Part of a small language model's weights.
Size: 12 layers, width 576, 9 heads of 64, vocabulary 43082, 97.5M parameters.
Architecture: rotary positions, no biases in attention or MLP, untied embeddings, normalized queries and keys.
Training: a variant of Adam for these matrices, 1256M tokens.
Each number is 500 + 50 x the weight over the matrix's rms, rounded and kept within 0 to 999. Layers, rows and columns count from 0. Numbers have three digits each.

# layer 7 MLP down (transposed), 2304x576, rms 0.0395, rows 933-1039, columns 256-319
535553507443482481554576597504488535510465549455496644591622506469505455572380588499462496551516538545515434448555396401509463501454543439533462495549503494450461525442488491398451418584534613
564506459529499491424501478505514495501503462513511571493437523456487441442471549492501535481501621521473494453494507478504474491511503589480454537419499450482456535424486591532501477493522500
448554434517563496405453489483585578473357534519454494624454502458611523512478413471518491415484423506536548598521529575451508463558578602437478542540412539544479458469435491512503549521478504
527534470453460501439507566563400577537442421460454492546529495490553514569554564504497491555536442475440514523550547528552584592493557484504495566527381520546458469523471514447562588544399475
484449489528464461452521459544459534570530595479532533511548448436487575499484508535550510544531509531523459415468560569540443539465536488615518450529438467460482540514451460515521499516486519
444530559516487535432563558538502424555542547599509568501483523434493528501437560461506519528422494500489512506497574444573512435483469549509495456514532437536595492498514559582485469486469519
555475479534423562391530521451558495488520641551540450465422429542513673570552469495537536493471394564499509568440451501437485467560533562521502488460506504494559478419531495540473468481482519
477520515499493511494545521484416621549416538527481477547539471465540489522475380505570506464530450562450522508526524505501509552473522526485487447426515573425538488508497478557495522523523449
521487560470480590494514529470512428461479554478596515607455488451489483464487522442550450465506478536536460474569505492518487492574483523460412471478550397495561463401454440535449458444527550
503500466469556441466513529491515562452546498480527491393490362462456486483494492439537539465542510507528534471462442516547552460474444502358491434459516492540473496533502556497560492477479438
579509471619549444489444544512468540608482472472594493508441668503442427531523494533468366475491541567487546487513533380450537530462548469446486496431545558546585469553566460553517507450522497
510481459519475412527452518599524460555560603458504399491461422462472469498583528521435651513538490495522525511404525553559470550538492401510467472505414454483524485514517529569548458455511487
524489480471469505459574521520524549505513469475483530512449412507524459469549562466533500463463472566522460481481445479464489561486541490491494418418474488519538482578483542448540525421528526
530487477481500504421511481526530486527483457512482515561489475472451495460524561450484555436531505465411501464500458526463495463500519507477493403508548556563500549494535492534523509561510459
520563517442406446432488469510461557507504549457475475506629572536525543530541471490563351499505335428519604623532530558519467521482447577460555491518404502458590517516429428531431520512604483
513507478422518459543446420476546567550429531484487564510503492450500474561463412555447544510510505412448418509484556485519422535491542526491572516477499460510492520566525573452479472495491491
518425502447578505482480583551570436549491452505527531494464503452496404464466508524533472560536537581485437522447440507442560412525477545517458486557470554435442530512432565531440516532499377
517477501544467500557541534495481514487531464500468536515429507413508488444501447479525564486525569530526410458512457573542519439484518437478504457495547516547475499505505481425419554495548525
545542540379549460407527462579547518402503484447420524534479542514510399420417537482466433533588486447570432446433514543507464578494528487518491548526601536589515442434483493486487544412444568
481458553507531537494441499562496520568503482525529527530477579538493589504495488493469470571519572436532579468518533571548457488522460462506526500451506542512476506580477557413411499493484535
457525469519449441498544542369481541501516479456461501485481414450554487541437532443523477548547454501563617441529532534477506536543546502532577544513475533460624481483545464461506503483448567
539475483468478404577554486456542509461416460538458613533517448429493449469442517493506515501522537593549581501516534562524429465483536572481454427585425556518464505528546448511478463489480490
487480495424489462524488474539431437549434528479509437425506400463562566518532545470560510545500469497544515531537447518499540453585506574517375527439445463504515590440455453525500555451454532
484497477469508548417485506437571578506487519473485528468485449490501449461584552390405453589495512467447420535492528546498526505490491507463464508539571451458553520540520519503474530541488403
508509463625533554507516482500458523456566533554479462465443463512494499468421530545516461502562557440499498494481415477532450542557466471478464533592592549440473457524537508436600517430421414
540430441439543460566482508512404499478440424471461529492449525537528560534471562498495494437480439521502491529578423488513461560519540494510517566460538402551518517505617537422396412530541504
434491526523481504390561582524527547408467504470582539442411505462564550545477520507432468636558446494599505413487566507462463648587554463455451478568604555451450509524533462523629572417516579
462525398500563473572534554542485390468482535440505586460504418498452507530479470496478557609503365521493446528505542443411507518501532571515513448409562566526498517463569433499513569520471566
572439514535448504478476478648437516475455503544442516493472454630506491513404491540481536491500405477548450396426525437545593543441484404456505465474540550499536441522550414445496520497483490
506473562626508567536452444496562459490449456530522462420539458534512470524456503382572513471568568537437471422547473431478545510515497536546492517434519452583518471518540443503457463546530548
538530578409458474414511565404543592465466538479517535551515485506549522578493458480505365482522464457521539571515491579530589504506522606493547544526471508496595493531488623538504514479511352
480483506522482477580499462499496491494443471531566555596562467535527542489486499477443458523493498524470492558527457514469528500491399511521505437417500466515573617464527475563479453417546421
457409558450480481577562477504506534422530501509528523537492491438462547501524538422470523439503533492460563473502564531551479583509544574639541557489511444574568425451523487569469584479574445
567506410493430432624538560413555545471531507548490460458576492442521502476385551549565496551401451504571424495468586545466525476564514423447463465407450438566559519516515367570518508522526564
522500490586400485459490470563572546539497568517424538495559486445445585452579447543522474558546580430461520509453506517522480525459533502528470543488507543499481481482439533571637587484570522
503568510519533502487537477451493518525487558557516502555530489474466471511450527388428486510392498497595540577473387517433470506468493471537515520479472560649459586424477487509521485601509484
502624483358513473499410569472485543374542473457480537540523534462464469504548492582404533557495531418515449504486577485493496538572538491589518531424509504552497525476451492541575520478508534
465510444404550454450464495493574440493446553458473507493558479466534461509488526506619471475488562508547467500497552501487490567509480508474516530536490490478527420533490468474510491558484505
477466531525507472507536455603526532445505520448503515487448453362531503483474481470498561500597531564408457556465446462522506511488458503513497453450544523561454493458536474484533567487549552
479609419434460503570476457515326441466354615475472559510532522499535435512432500567449383410448415497517485536537414480520487534515511543595598425506459592469476498490557511614491521452533507
434595472504458451520478590529425395493564482528490571570579434510476467461438594574362518533435542485478560553358461512483559487521426514599477409456478494433512561464517552538442544503591479
382554528485441445518522591491507647514552599534565510457538473543523496508455517448553473593566462508489540521606515498541451536486488437557539505523449544521446449522577627452471403467509511
491493589543458507439534524477479524516474581642417493501544444529495481525475430436538580406515465450445471467542525463417488480516604548519481413577451408310528443515608506511506470478519598
473490527491652482527500502518571479509487486441458488526394499521474547476467501538535521461522516565569522482512459532520577496518459448510562549510504556516408509478527493483443350433526505
576509416509539535593450515561520498406509518609608494455379482494420449525502572456527477528559454554499501438528486539481504511467457509498483515479466466495390603486548531382477436499514544
523577565559553581489457523542509469473442442504497490528562628465617561474460385540506500400421480461465563508564500482443477624522573529511631537415503499470599552522504507543503385530428506
423495485531463490471513470363479483430498601430514592456576524490543437483590442498430504479481462394476399606519445580366515505542558541431520468519475486427492471425463567450551462586515587
512455426489499478478522555534535514518616491493461534528511505515558466529531567567495446479454450478488488520506517587430470559480442507556570604610407484506500420464466469545352490491471404
466516511473465562506454526426537468511472478486498548579487501512458524563574514491497460519631591512449556579462446551542547537476502536557417557421569411562544425458502462416466429496458513
490529492480461448404481457477482520459480539463551466492487558453500460508491487502463475442556489524493533503473509592536479395552512496506416468438528474481516482511509525547485478454531427
575541455447432364526510514434473458439430532529530472505552547441559425470469515493442522493513489420574492502473444481506492471491453519562502430502541543550449575565518432525538438518531519
488516502528506489482500374471453508537506450492492499483548440489419514420478413410552523499522526555488496522467479417530427497511481502470451471399471479548559527473495545558491440535494464
486474473579437487610467494470531498475456532541514498449472550459451492442538533487464519519501571524496392537528399397561460479460536522471478480446524395538557546536492502479487521570532511
398445493498504491457441469531493535501474536459583420508565448507491459464524525601501497452488521410571476503382536488524487437528509476557474560610463542529450418494433523515432509527402533
407520608586543389572396494510566470511531513471412474484534499590457456491539463498530499527441529490469439581556568537486516463572463538504457496555408497462490535464474487454441498594444447
482538532550461546552495561504549563495547523452581502407515515443577520522598527461583449491512455500543506435471567547519403500578462489478550492478458509524504538430490521551450571476622478
489500456423555529537394516512550441592507482526453551522532515465528528496513504525568471471504465532529554511461557493416458597526522529577442456533510497491491523481479537520460476560469530
410496559558438526499606411450493445480513546548493541503494560566493555561493427533452452489507497555406533565518474491441481400538510563450440505501461562520546519524515506457584499425513509
529487524529426439569481452517448554506639456416473467558507553563502475484559500519500493488526521455436523493461495498440479390445540516493530432491397427517493546456532471569486474469443539
456471447541433454510487580398478495396422501560510503488493461437494402540500434539560538528487594491515493496469526484451440504609478525508422588569506517462605489586563544467560443536548559
559592458573514491448488509608532421549404506405493512460404489461452540465586574557514579505467547476514606540488492559526535604491427520476526485457537550428621473577432448425465447510518525
475390439530554464556486477485503488479524547422543467453541472509464463570554581510448451461499471496518445549570441411532551455496364430465562481540478474492483531532489444608539402483511542
552522480519489524491479475548558436428549534568493485549529453497568523472558481582477411534538434610471590574407647435546471544566416538444494420485512478532563481487498419583670547463476509
511631460407468513619462517514560502589559482496468569464478575472529495499507495571500454536545575512539411472604485578557495513512435534515417453509534554474447592503544483602456511611523381
526474451531407488522572592560541472576503531607524456461486541425454431419545590528534567492528559457459387534408551464453565476529495501490511468578485485536398463603425436514606414526510462
511442489467430537556539556516500474533495462539551542538505547509609466495477533491416491499568422539586437415525505492550429512516419464444470475419453494417488526540536438489366444542487529
539638450436554426450441516502542597499496538483603574504517562410442463452560557477583495521483511504430505488463385562442536505473409541547483510505535548471452454420472443583518434596509584
481482518549467499480514516491513492535491378564462501474440537542545448566533520358570512408539630493472543513581432540516521553495490460519513504498460496479484506435500514544508505427479534
472571540541552480582477482494445457511446547530477434587519584565509508466512507529475496537484438432478528554537520523476558515540566487437502475519453467452464456600546525513494474520507513
495500474474416494518463528459509534562583433448537474544580500513514498483539570453411479504469558496553527437493541507556536494516410514569520652514488522503464421448444478485424508507506481
505444402524473452501481570463482602515407527499537503522496473508432447533565486591506552556585461481553455439527510523572464446387467572448474478484396488512564471549520492525550477444454512
504555475552577597430454515480530477558446547578569578432510510511473454498487524513583496382504522592474535516492496423487431552474540516543525501459435552546636540445593439409493573536455540
503384424479532501495387439539503536579487452466444463542468525579451529506519578470463414514568475461566489497515543569488586530510505553556522548449460515503511482547500523495495461536548517
458479513431553536443496495467385359525504547388505490490550623604589434490528498633518484541486502393492507488478430539410557560504530550509469494528488501472431527497415619533529530486495399
451435492585488400562505468596581375514543614541521560516484498532489449563503508517437684514492500558559431505568528521584420477490551499539563400511456408527563518515512504499482585497595463
474502540463500489488474490524541457519366488549475455491556443467523472505465528485463499478444447440460407490432529488455513557467507484538502495487505523408550450481518536518487438505447434
460507431513480497477437507539491585505476445474424522568515610499566534439476582522494450514510443510461501486606490520487520508457495467479536561516449523432352540414606578487479546420531432
498464532591422521502535421539410507511509513491446528360528508567427518495496439481491464590487400406490471493574445516508545466519441451454537532577516437478488508492507506461522504515467458
421496431444430517494635547513531504483497589481596463567493485398469508376436493526525406463582530467400564429449480555527558536551579414480554541514479509645438477486512415487524453570502476
489506503483495549483511481546442488510532488488508506445503420524505509498508523486511518536519466516466462566478486504464490488508493515480513502518510492504510461465476519531508546466480518
515468438460618464472516518458476550547525471507465561451487507517402463559478531443525523496448552470485524459424520462460482477485494429508493467451571570522553543473489450440536542436541504
412543509439495509476537465526477521515505524398500490503455512487517507503507477571441526424572441453462532552471524484469546487472481506525533493435449516496425569517505448493426522523430468
605497468548434403522474503482447423493438500534465500491527528598450446472452527518512494518500465530568526518475492499443540469513488535534463447538559461512476460526560443478499498426503516
520471429456607463442510423548461491485468504484510503580430472517465539544508425487509420596529542556514411426428475508586450608544554434592433480582457469521571416468539473502453523566505524
416546556428560522495446473422525493542481383512452485496490571488535511507527514511587523653449393475486528493576498414412498478483502520474472482532439471519457514490487487563507565576499412
503554386459465469532399364392519493521448561374595514477545465529459594559588489587514506486545478507499502567457498510525453479456464589403481452481474533466508519444507509470467450478387425
504478505517488444456491451448539427537454527456464555549542542502492434577527456567565556577527488511474507509500574474503500522415458449484436510457511593524543457437554475436521525547518478
498630534522481463486423547535486425548558402448413537449512506449507466497528461527532543518501544557485404553469551444527529498565406541521562520486604506560535487522537601488525551466566479
573552546408445448493484572487405590403547504441576477578579460405501453459443478451532520499460458445588541556433478589499492579501438511540507490446389485538554498471581531603505491466535392
431594529455436460580470498485464549415478509424530558422544479418532522564431437597380492559494428497444552446402546546562478427518536497491554493517559538520457492483477509490552511511544488
520481447501496424523453537500489568598635538450504460580467455449496518521489550411420496534461591463520370489582504534513446477502368513557500479485471459557509501541453470479495428508492522
535500497510519468404551525538507442408465498503483449549589502481435534505546448457581454504576593524426461487527423456522519511537546407520557477534545506524555567538478526406425468452372438
486504503625488497569496537466572510495480596433513490532476502551534507507524400479550510508548549565499410572573513481481557424520453478441604547526551437539498439523505431453517475471533502
518522485424602416486550418538445493482529497420477388577539510526476438522544520488540395372565513481542465510490497472615518505465497465474518431511525557552509488508434471475451468490439464
467545439489484512537326450454566546480539481512448513577551469429451469571467513575488496483529513476449553548464558408550468469533416464510527418630460524565433502545496537560432524547415528
470493473580578457520517414473570497460592527468592500544438520432521458455473623543477636598494573556514570499483520465482486476557548488499474497494462493442490539525437463511575500534436482
491534496420555533447596516467458487460501540481509523514544544553434456453466439468513452491506424418459501606459497686419501510507502555470615507465493454473518510440515452512504430538480459
527539497537532609518421577509495557487492474500507463513567523482513424472548460535551501548587563467542488499543486497513476550566578472570507452488533515523467507496435469510383552492554420
475479484546541455476564489577434496534580549484521508499488511428547551496451528508617488442512460496547446519455478460446506467569585460528552453451558500468585512602540478598563446477504458
487469517550534479535365471504442499466533496491502487623442499528429434556499484456442452565442506544482487432443488514586507508574488532502397477502521454482445516539486416454533524429540507
432537539501478565525411555414449614571495517493484488564566541488521488494588496516485512439530455482535468574560649519481508480438450603441542541556541396574491531466434365597545462541587489
484499491425458479480523492520477461473505530402487422549488553536562528544554428431538467443645524582499495577491429529451509438441475616405581502596595493529426511452434447488450502421513431
545510438448541499500472546453466530414510605421526585420507498554481490572528533485484473449560405484497416552551524420490493464501454464511510461502468549498508510585448511537521568476475493
518473506623420476359462509449556478425498501518444467487577523540497514592517538480533465487512505488547457477549571508531580552440522458588453499549481467522579483478535542447573403493455516
454388481468542449485525523475420535539518539504488546443425574576492471552464523495485551531546535603448502506467413444520492497415553519496439549463495479540434515482503500432510528517453413
553514573462470434575527469400526416578515615438489485490512488472446445540495537458527508520535525472350512464428491529562569470545528442565573411480482479498458471448485493579493566470511519
476487626462499559397537467535569550477521560536525537477547470532404534477538481529436511494423437510445447477527558497450521506477577510479556514512435615541541529486479401609529549576479574
# layer 7 MLP up, 2304x576, rms 0.0395, rows 934-1040, columns 256-319
419398481559476440619494566491460547535438568478486488507570527474512501520532384482507504529542352557454444593551392575547542592528485339437654507553477491440589498566472392371432539450462486
448442633508469533565547436473491526545578503490577474451565526567461543441524532557478458492434509524529496538387440503475490480442426414628535543508583557480558542537435457476505476495496463
540531596495454545424533521527437446498530579470600511431557394596559557509401410566395493418399543621442489490408457508529599489597480463475483599490624478442518443519453461524476528518532524
460440501454504557449476514445489520511474542532516508622492405416430497436422513472392529585477470512447512535461372496509507438509556538528473460522430511531591459533506520545472493501493457
529492461457482478593605494421427525457461477569545519552494513440480501558479484566400547526552535460547591555449487428447471511526467494511521483565463550507553535471545533462551480550476499
486509525497413393540514386511508471559493403536482367512520514530484471548633448438558435521504455526522467532527521496487527377545525507439524427510483544513509494516546511471568597450520455
471565522473411521534561397491453514460520497567519446534499556472552512474450467562535476437526449527482559514522512484581552408526577501515543494486581402474571490594576498470512554547504482
546527448538456421576403489550501561465494456452431473473515535504561506466477498609424528477461499476507550519425548507467511576445492491489521542456478502444538493515538536438497563522484459
541485454520467565534535399523486475548484531571504545602443641531528538493522509467519422405486527397508489536520464530487495508466569368645502489480477499543485474515588495407438531447539597
493560437428444515505557387545531450516560449556473551561450446584544544536524386525430461445521574482415578470461497494531509408468504528464555495565486600475434514450640457575517490480501516
501545475522500500451524460504529508434538561538541548530531451411435409521506495533590562546501513565464509439492399504498507424458425483510466499534447562581525463530477544497540603454523472
531484565528498473461462509514489511468501551529526543504480474533545442601430510465550475499518432590513514532525479469456411437555493354464557494619604524453612586479509363459485501547466575
540452581494485427512516528415510531407521489499461504506451555576548489507481444493449559480491485543472572428558570481501465518572451484517448540522470522517515546512486541436576474561564508
646554532464542555542575524498516475487535523568506451479473553460383504586446497447467553425477545538514486559493519497496561522439538490475525519466573437511468451497497492547543488529498437
545490621521491520498552517551565429491560545631564494483524412545613524441489398408505467504548523473529531452505463442470486525465549440529499524527587450515493486518599409528509495518482387
442486451555439490543458512419489579550507455481543493556550573525484492542444536535445571489399465503517512545495453532432499445439474516497560558478594520509519517636525544540522559496429442
475537452507496629456491456513534488551461573475565488518537583564547439554468447454471403569418490518523496528478553486531551531573498461496572525531487467472403528597522578555514478501521449
479585542535471506507475434485462512522437503505581480549568524576438481465512504499531509533452439554481461527513431482594500467480445463527537456545558422518519415526495527455476534456478511
480532420513426470599623482540452473493509553473552445406475496395486457438525523541425553442448469558558419549494481441545483449436508559513492499489522451502532519473528561508476499450536471
425512441561457470497512491561481522517685396571499451555533600456509477561507568556566521381445517441557429564474510563462555566503458388584502463596488569477450578620512490510467522506558465
508491486548562549491481451495449524483453506494608507459494526418443456512524463517531504559409433382493523468486562499445485422481523504480494566557602529416502584481537446487450501531516461
474410489563405514547536452465560594497520491560515457504567532535518438569515544531461482598462425489471543364446548509540442456495529494478555544575461434517463499510537450501516564512434446
561432459582524497519494524448474486509533482430428471562511566554529547645452445571545477455546437570470497428517571460480440508485575473640537499507444559578502448433466509405522530556457484
422486585602454442482488529535538477475487513483450497529448470463505466480516512536487412444492475496508485563483566551513481437504477462479525536585514489461488549496549540523516579434527454
456464574633517456478558483458486506515487530476504470505551483476466510505519418516471514519475494481512511566416575500556548456548500540557493514472460516437535483465484512502549506551435445
493439526596511465513602596373469496506458522588512437572536484567517579544487411419547550413436423434472452542526429453414590406447581495491536474479506518531583439592546523518377540487499487
534555566518459578483488507481542535538476447521500446546528527510475451569455543499438523464466496519430507536519454436574458527563516444439521543529490518559459429496493534468490442477507499
440491569544613508465482469554520651560570401546527546571493504437459426473488409492461412481502510520500566445560530549546500535486510504455598470530507512493528493505581464491513529512524479
508624517415484463479543555533422597475573442449550504482500549428552555539588470614362501492491437447474524538444553527557508496508477499460530508555530538471564469462436402459498530437530497
506436558539495535506455565467565486489465389503573497575570476518478483475470535533425484493467521485481506547525585496566479518437498453411496487534459477498475512463611446555521516557490539
481559566503475485474598487523490449531514465466386425528508499501521450498460503547520501355512532503511469470486541500411408455397510523534539486491478424545500580447519478492533406534522606
543549504480436521435493443498492459465472570547560571568537510512520450503524478572520518480447501461563510512396472478517582511468482430521576465567517541511471492480519512463507493536494417
487541520523451544463471378561500459541512496449551547506475449419424522492538475443496471548507457540544518502570462472539576536511536473412517471551448489559439536622595472414511472493537526
483581530598527535546488523560509532451577478476485582545526507541495473480572476402436482463463471461468432453467576496472477519482500520476526456479501518478530528467541455516456521574513436
443449498509517567449510397501553461527553478455522469492571441491484544560517507561520428438427468486501564485568402501439444461576451516474500517538453487465482528489507500516445479530481438
504472412569497491454499495552581508456482563579611495458496497551508477540505455461469487447485515491512476476474467485467458510554445564479564494543510471564544495514542466495471497527482406
514518552485514504501571443458494439511563522606511514510469649406520553549513495468544481463509584469502443496537500627476530497504421468485568424522519574584398513552546596499436469460555499
489497464483530525466528492499392525478502509426510421592516477444435534584555436490554520481468468534528499477576555531550462496455521519575470464481554433543525563548466536497421556518442423
459444428608520598411534516599614525530459533508506512445560496582508521468519422495509526510401493501542419425477410508520451541498591503408492464462524570564555447436530570478572584575464519
508494450513421555479536548435545483461555413536486448521551442446503539523524434576534490422500458487538537403503451473503405591408515536477477593503422531520506541465533445509472550502521513
473617632486437578641549497472552480383535563454572578554471473509525481633389537534463504540518426459526542509403478449549609462505468471493638460674603471484465392488565475539553464589541424
548503550470501444478495519622502576435604400497502498466503535391573399486528410530539452437508490489500427426477453563491465442397437509462480445637522517411400527512553537394473445508478501
521596479511515534426576461469650512489548541520515479445501501515521474573531502467464545520478540522420566522426483389548428554488511484442512492547465471445590571581532468475564537588551473
474417604486522488486534495404450447533495498517419548508561477483581513529547423525479567515473459561492434497497507447503485434457430556560492537494523474446578531467445571582488550482449566
501493513609466490535470485452450591502599586492459556550506514496439465522513428491440460510480335556447434409485536506542517418514460485467449374458524503467517407534475495511564590503443471
412535597477531565667566442452481525500530485470453536535556462465567381549471472471535442447382500480463531514479490588431513528583475474441506551557544490490531575545511474483591565495631473
421566473495424508507557481434583536417490583515533503498507574450447465477513524453478517470573503476517454537464448503411499511553491558576584579503473519433543385478473457478506413539508448
490533486568439541437566596547543520536534540433525457609618455575648471520438374472451491495523475505492488515566431481498545533476444430519479459581399491540435530552474503533479497476562478
473386540535501457492494508517563563522488471426453496439453537495503470442449409522545404573579426533560417440491529553553512528402458547519487555485521528450453567590558418498483488516535518
476461593520424448515535506460502584426523556495450482550475571524519483529527515493474471522470467481514495436465440543464458516430478490564492518502460486511511473549527395531501521497514470
511578542459506559500501492448504623502508565470518498579498449437534563576470510599493527497476428538534481531514498505509526489474541465524499472577509539466439444526456455419530459485511550
473520503438511507464670539557484475520542517523424578528557506514560521544416469463490510472546561409481654486391486510458502452519590528454425473536574618540576423482508462588531438503490513
465503562665432550499624419448598509434524546519525517523477496577485555606566452517550526467490457437491557443453360560525516481528523471497501538492505536569472520487521431525471576582498488
559578538437401547519575421455425504443548374571605540591500519347468557486549553584438509513500427431481545431498446434636532572480531463522507535517482565562473413557577473552578488460513490
491479510516565598435510531502495458483494490459481428500511438523515501494440472543412492476427497490534500555412494466521421508504535533463576543430537588528524433515537534520416495560469523
420522550470510470540579478427490450475561483537494549479525490507518497475488527530424462520487457482557450492523456426542419477496483450527490430504505604608433481502494561531535557518495524
438496538530474629399538359463520491562470561545496473524490477578503534549419447446558446450469473525494543516541370478542534452487511432484561557538490468526450438508483520432522431417538516
497424469530520444521579488489515463522560567479516540522525491486464443459517540547518489585447520472516500534521469518447522473479550484447544516546467596520581457495542554550545532504509443
553494591454494455535551538497593606498482524546494549417508545575555533593598529565524398458533518429393505482541494450469453442507528507401540508558639558547506477515508479434480437551511436
548513515508483592450524480507509524529410544456577442522609473521504478538465492539459545479509447412521528512489464454403550556439574445436538453503548517520464494501555493453520409464495449
522543495459537536532473541511566511466462471430594424522487560464469549483588441422568503520564521601455520485447437490525468478451557460493551477500547513552529462576500486466503541487415562
440575464554438644419400486528562501603533514588630573505377529548464454598583407515472500379357442544474519469460449552596464558420458518492588525418567541479496442509492400579375401532550454
459592542561532507435565539617532454433483462542507527524459541458508476458489515482476480463480566485548506577455420446488479515377530480496493441493602624505494475555521490505628475454471454
501545443461496548605512439594504581481493553521514577495560517484541467458595514508549464549467468610493548475577459567579463455472554531516566526552494450528558543495471375528552579446555570
510471441523525450464493492475624505472505517505526489424473453468437467597549496518466538516439476528489492493396522475477568483457461528541525487492512553550547473530468546442476525511524415
607480493492506519476485567444554462437602501577503504524471501511462479475479478573547551398523392496569522500542376507443494526430543473469522573469555510475507503475599426478530517509618581
499536423483486558486537449505504500492481516409511458519555481460498503457575387592442446528450405544449498566547522468511552493401475558442573517539541567473516456605489486477516499602488497
491417584485462494546515488476466469451498511544500452579574487462498521562512521517467498488490467509556447456501565425511444503492548482560473522481508578514476439466509406498465523523535545
509436526532572568555475489509582534355586538546508433440437473436540497570580561535538446467499478526442491479477432462455573531491546602435481474511468500513507488558531448540563520557579485
500492518503448470512507551473498491455485400499544482493516548549514423485549507613469583429436569388520478526466509563484474536418463549462640582493399535426494473553555526444467482464454447
558577562610525433534504516571566598474530534516605463477558613526524494442495424402379446562358563463488487410466490457521619592471498544518558580519538535526441441456491423555550483573511470
561477557527446540564530567459552406476441447508507650531437429556551449537496493489516443553429522527541458528385455413519547398428495508487523430575558466541518517532502542488499498582478472
545503493482382470528518469563554551480543447454423445476442530511520474462532432545470570476451457560516478498530547574520382482513493486511528607478511483592531525514607475559507503477518533
544527486526521493584500467469541464516513479519513522584546447468481498548408470563387533564541552523466529453424503502501492476481543518470528488577467505555553490480490493539575568505467510
506466530477536515506512526501436473472558499452538459528534582492558507489555461539492482517542518470470578516592516484439436469492496563499558552445536497437521541615544448499468524470467467
499452493509422564481482443463480473464525532432589482432441502499394475502464542427470455566407520477537375516539469488535589490467541550502515459544535466522512500507488452540544469571436504
575492520498499439411501525520520539517453409431466478555535572500501455550488480455583501390456603475535453422591478504463511460479459478525458494499580461550439538466487536471492576547518500
491390601537424589423414359480373504516554582424403484569484582542484446510494418504521494489510553458535504497583479510406589442525507522491492447539528458537558543468454410429498451537465594
481446478635490469599463465473460540480539465614555493566527514346410605619468485431332453386397387401586519448453550646460605494533461463547552426593483545587555483602452443416409387469443525
437484605572497522452553409509579424342580528528510604504494491470558566571509357490524625481490565549522467534517438371503584526481465552453523519572482484454475538510439574464549621467556538
436487589517454528462484515489521385497510411499546512554466538463613492529513492491499569404403492572487554493547488484549474498514395551493521447519547519470527517483592538560520485529602425
544561480519458596608539407595621476524466534525537409466444448497474499473582454480454469499511534560461501472524562479517485558530562568442462550428462563496475426602499515484447439470483547
486496481503525485465495547502541554348515485521537530503515515506539522528550467522484520521497479445569551371450454480469531525511454494542516415525488494513481465547463456521500535550491550
436577547579588447582546479438519462511491525562525536537489550454579452518521583452464524557453422504471525486521428532496476503522402637509545598477509495437424527474500548542571451504491449
443604574451453493586536488421507546478458487464561530534530602465486480510487561540389492539441532460572500523541434561563468486505414514516549530453533513467551588443528409437489462550491468
477497493536503533519509502573513596469531492514571473439471499482515615479470551467451537401435485463576508478462417493475513455595533551494520495494517434465524507536466580549505465551433502
452561552484494501572489522439468532514504486500557555546552611544522515456459478526410528531491473408624520461432405532496513511471541465568595443541480542515466574483489478542448363617538562
578481501587468541500474494496527404495494473488540484546458493573528528543539621446476489516518527455513490437530464465432545382449430407512493551449513519544385590536492445426589496463530552
476446465456534605558456446443506443454578402542551458539466638596429465552449497464509455534441499435544564483512467427476541532517442466528552474487474524411489477520598450466452500521446476
461482526528491459434603398589540492433532524447535513523585550509522525470585456441454383518531522593503527418470532519468433581486447462448517552482527454504439455466610556590446484594523539
464526513530547454491479466485550542530530458578523555472501577517511479509381485521493439539481511602483413527558519459486521429502500454548452533503509550460536567505486437437522441544583600
408515459460541432430530445508450486465482484469509580540542538463481513459439431461434473390474562487521557540481484458538448550484566518545459470499510553551449523564443549565528451532552524
532452592561367499528459500508487553426568459523539529433545457425525486480382552495560481457406539474496546452426484539424487475481563564421541476455565440503475610438521466570581591502566577
475531450487496417422634520537470409532546567528489403535530606556489452504461453490522472466455501519553476571584433487448475486482499406498469478460618515472491413496569515501544504567452467
547436492496585409547522568508474573574494540500508470539505456471516535551483401489533508493460426512505515530576484524428557501450505558577533492514509578534462472499617437525480476410495554
488662527503436603473401441574473529517475468511629470518556484513569507607505565617399540470435530557391433446539530416497556454493427553478514567552569452498572452526594472521559444511531423
560585551533494505501478500479448499542503456491477564449456582517553419472419541506549515482538434544513505503587444515429491497466454484492478437520621615474552500554575359497519545586560466
441450489573503495489527548511511540512554569629509610544490577525535505516438539572531486523475562440490509482552473513572489432502444584505475425542483474508601495510525464499416458500515457
439530508514463409517533528579501533515550469485503553506517548542522471499484461476483485382408524565546479546584548533459517438479466499515530566568525488462459505490509475500443511505513488
477477537534537469363490485569565429552615513489587461463460467547444563529491484497527463556492520513513500466445482519583428430547622425471414499570456590454469432544496618471473529501429502
498480440532481574632599514503530444548551445468499474490479523508517532468502439512466439443480516399521520524509545476464531458447454489431517565561457455502552582515522452420432476470447511
500485551444549475515506444412493469529516371477499476509444532465579519545527474491489463525513508477494490502438532484547469539507530477544571538511452445485521473431583450501406489562540454
490466572522475526578589522522552469567444434480467512577514493461480557504482454568474469517488513500519561506494492455517497495546536557471500472502484519518526531480448474390506505479518539
512563486484459461424557460530546477504455553462533548532481445560585458533536470494448584441428465511497579452491582592594530533494513465503569534519600580493527499536505400477487516485548525
500503479533519606509582522546527597469525487507476493572493503460504516470479562526429486498581495493458495541553462603548473514437482409496491513513426590460464486573510498462468463531533571
463505576551521479574440498435514460430511549557520504509549494469489486550518452516509438488528570520516496429527496539458457457540532461547466448541492465519541483525505488436551491497481521
508558542539507535459504475514498464385450520481454476509530507490521560538508445576554471535536521485514574496492524458496648445464528537469499424539483561494536453553473457441496480514499437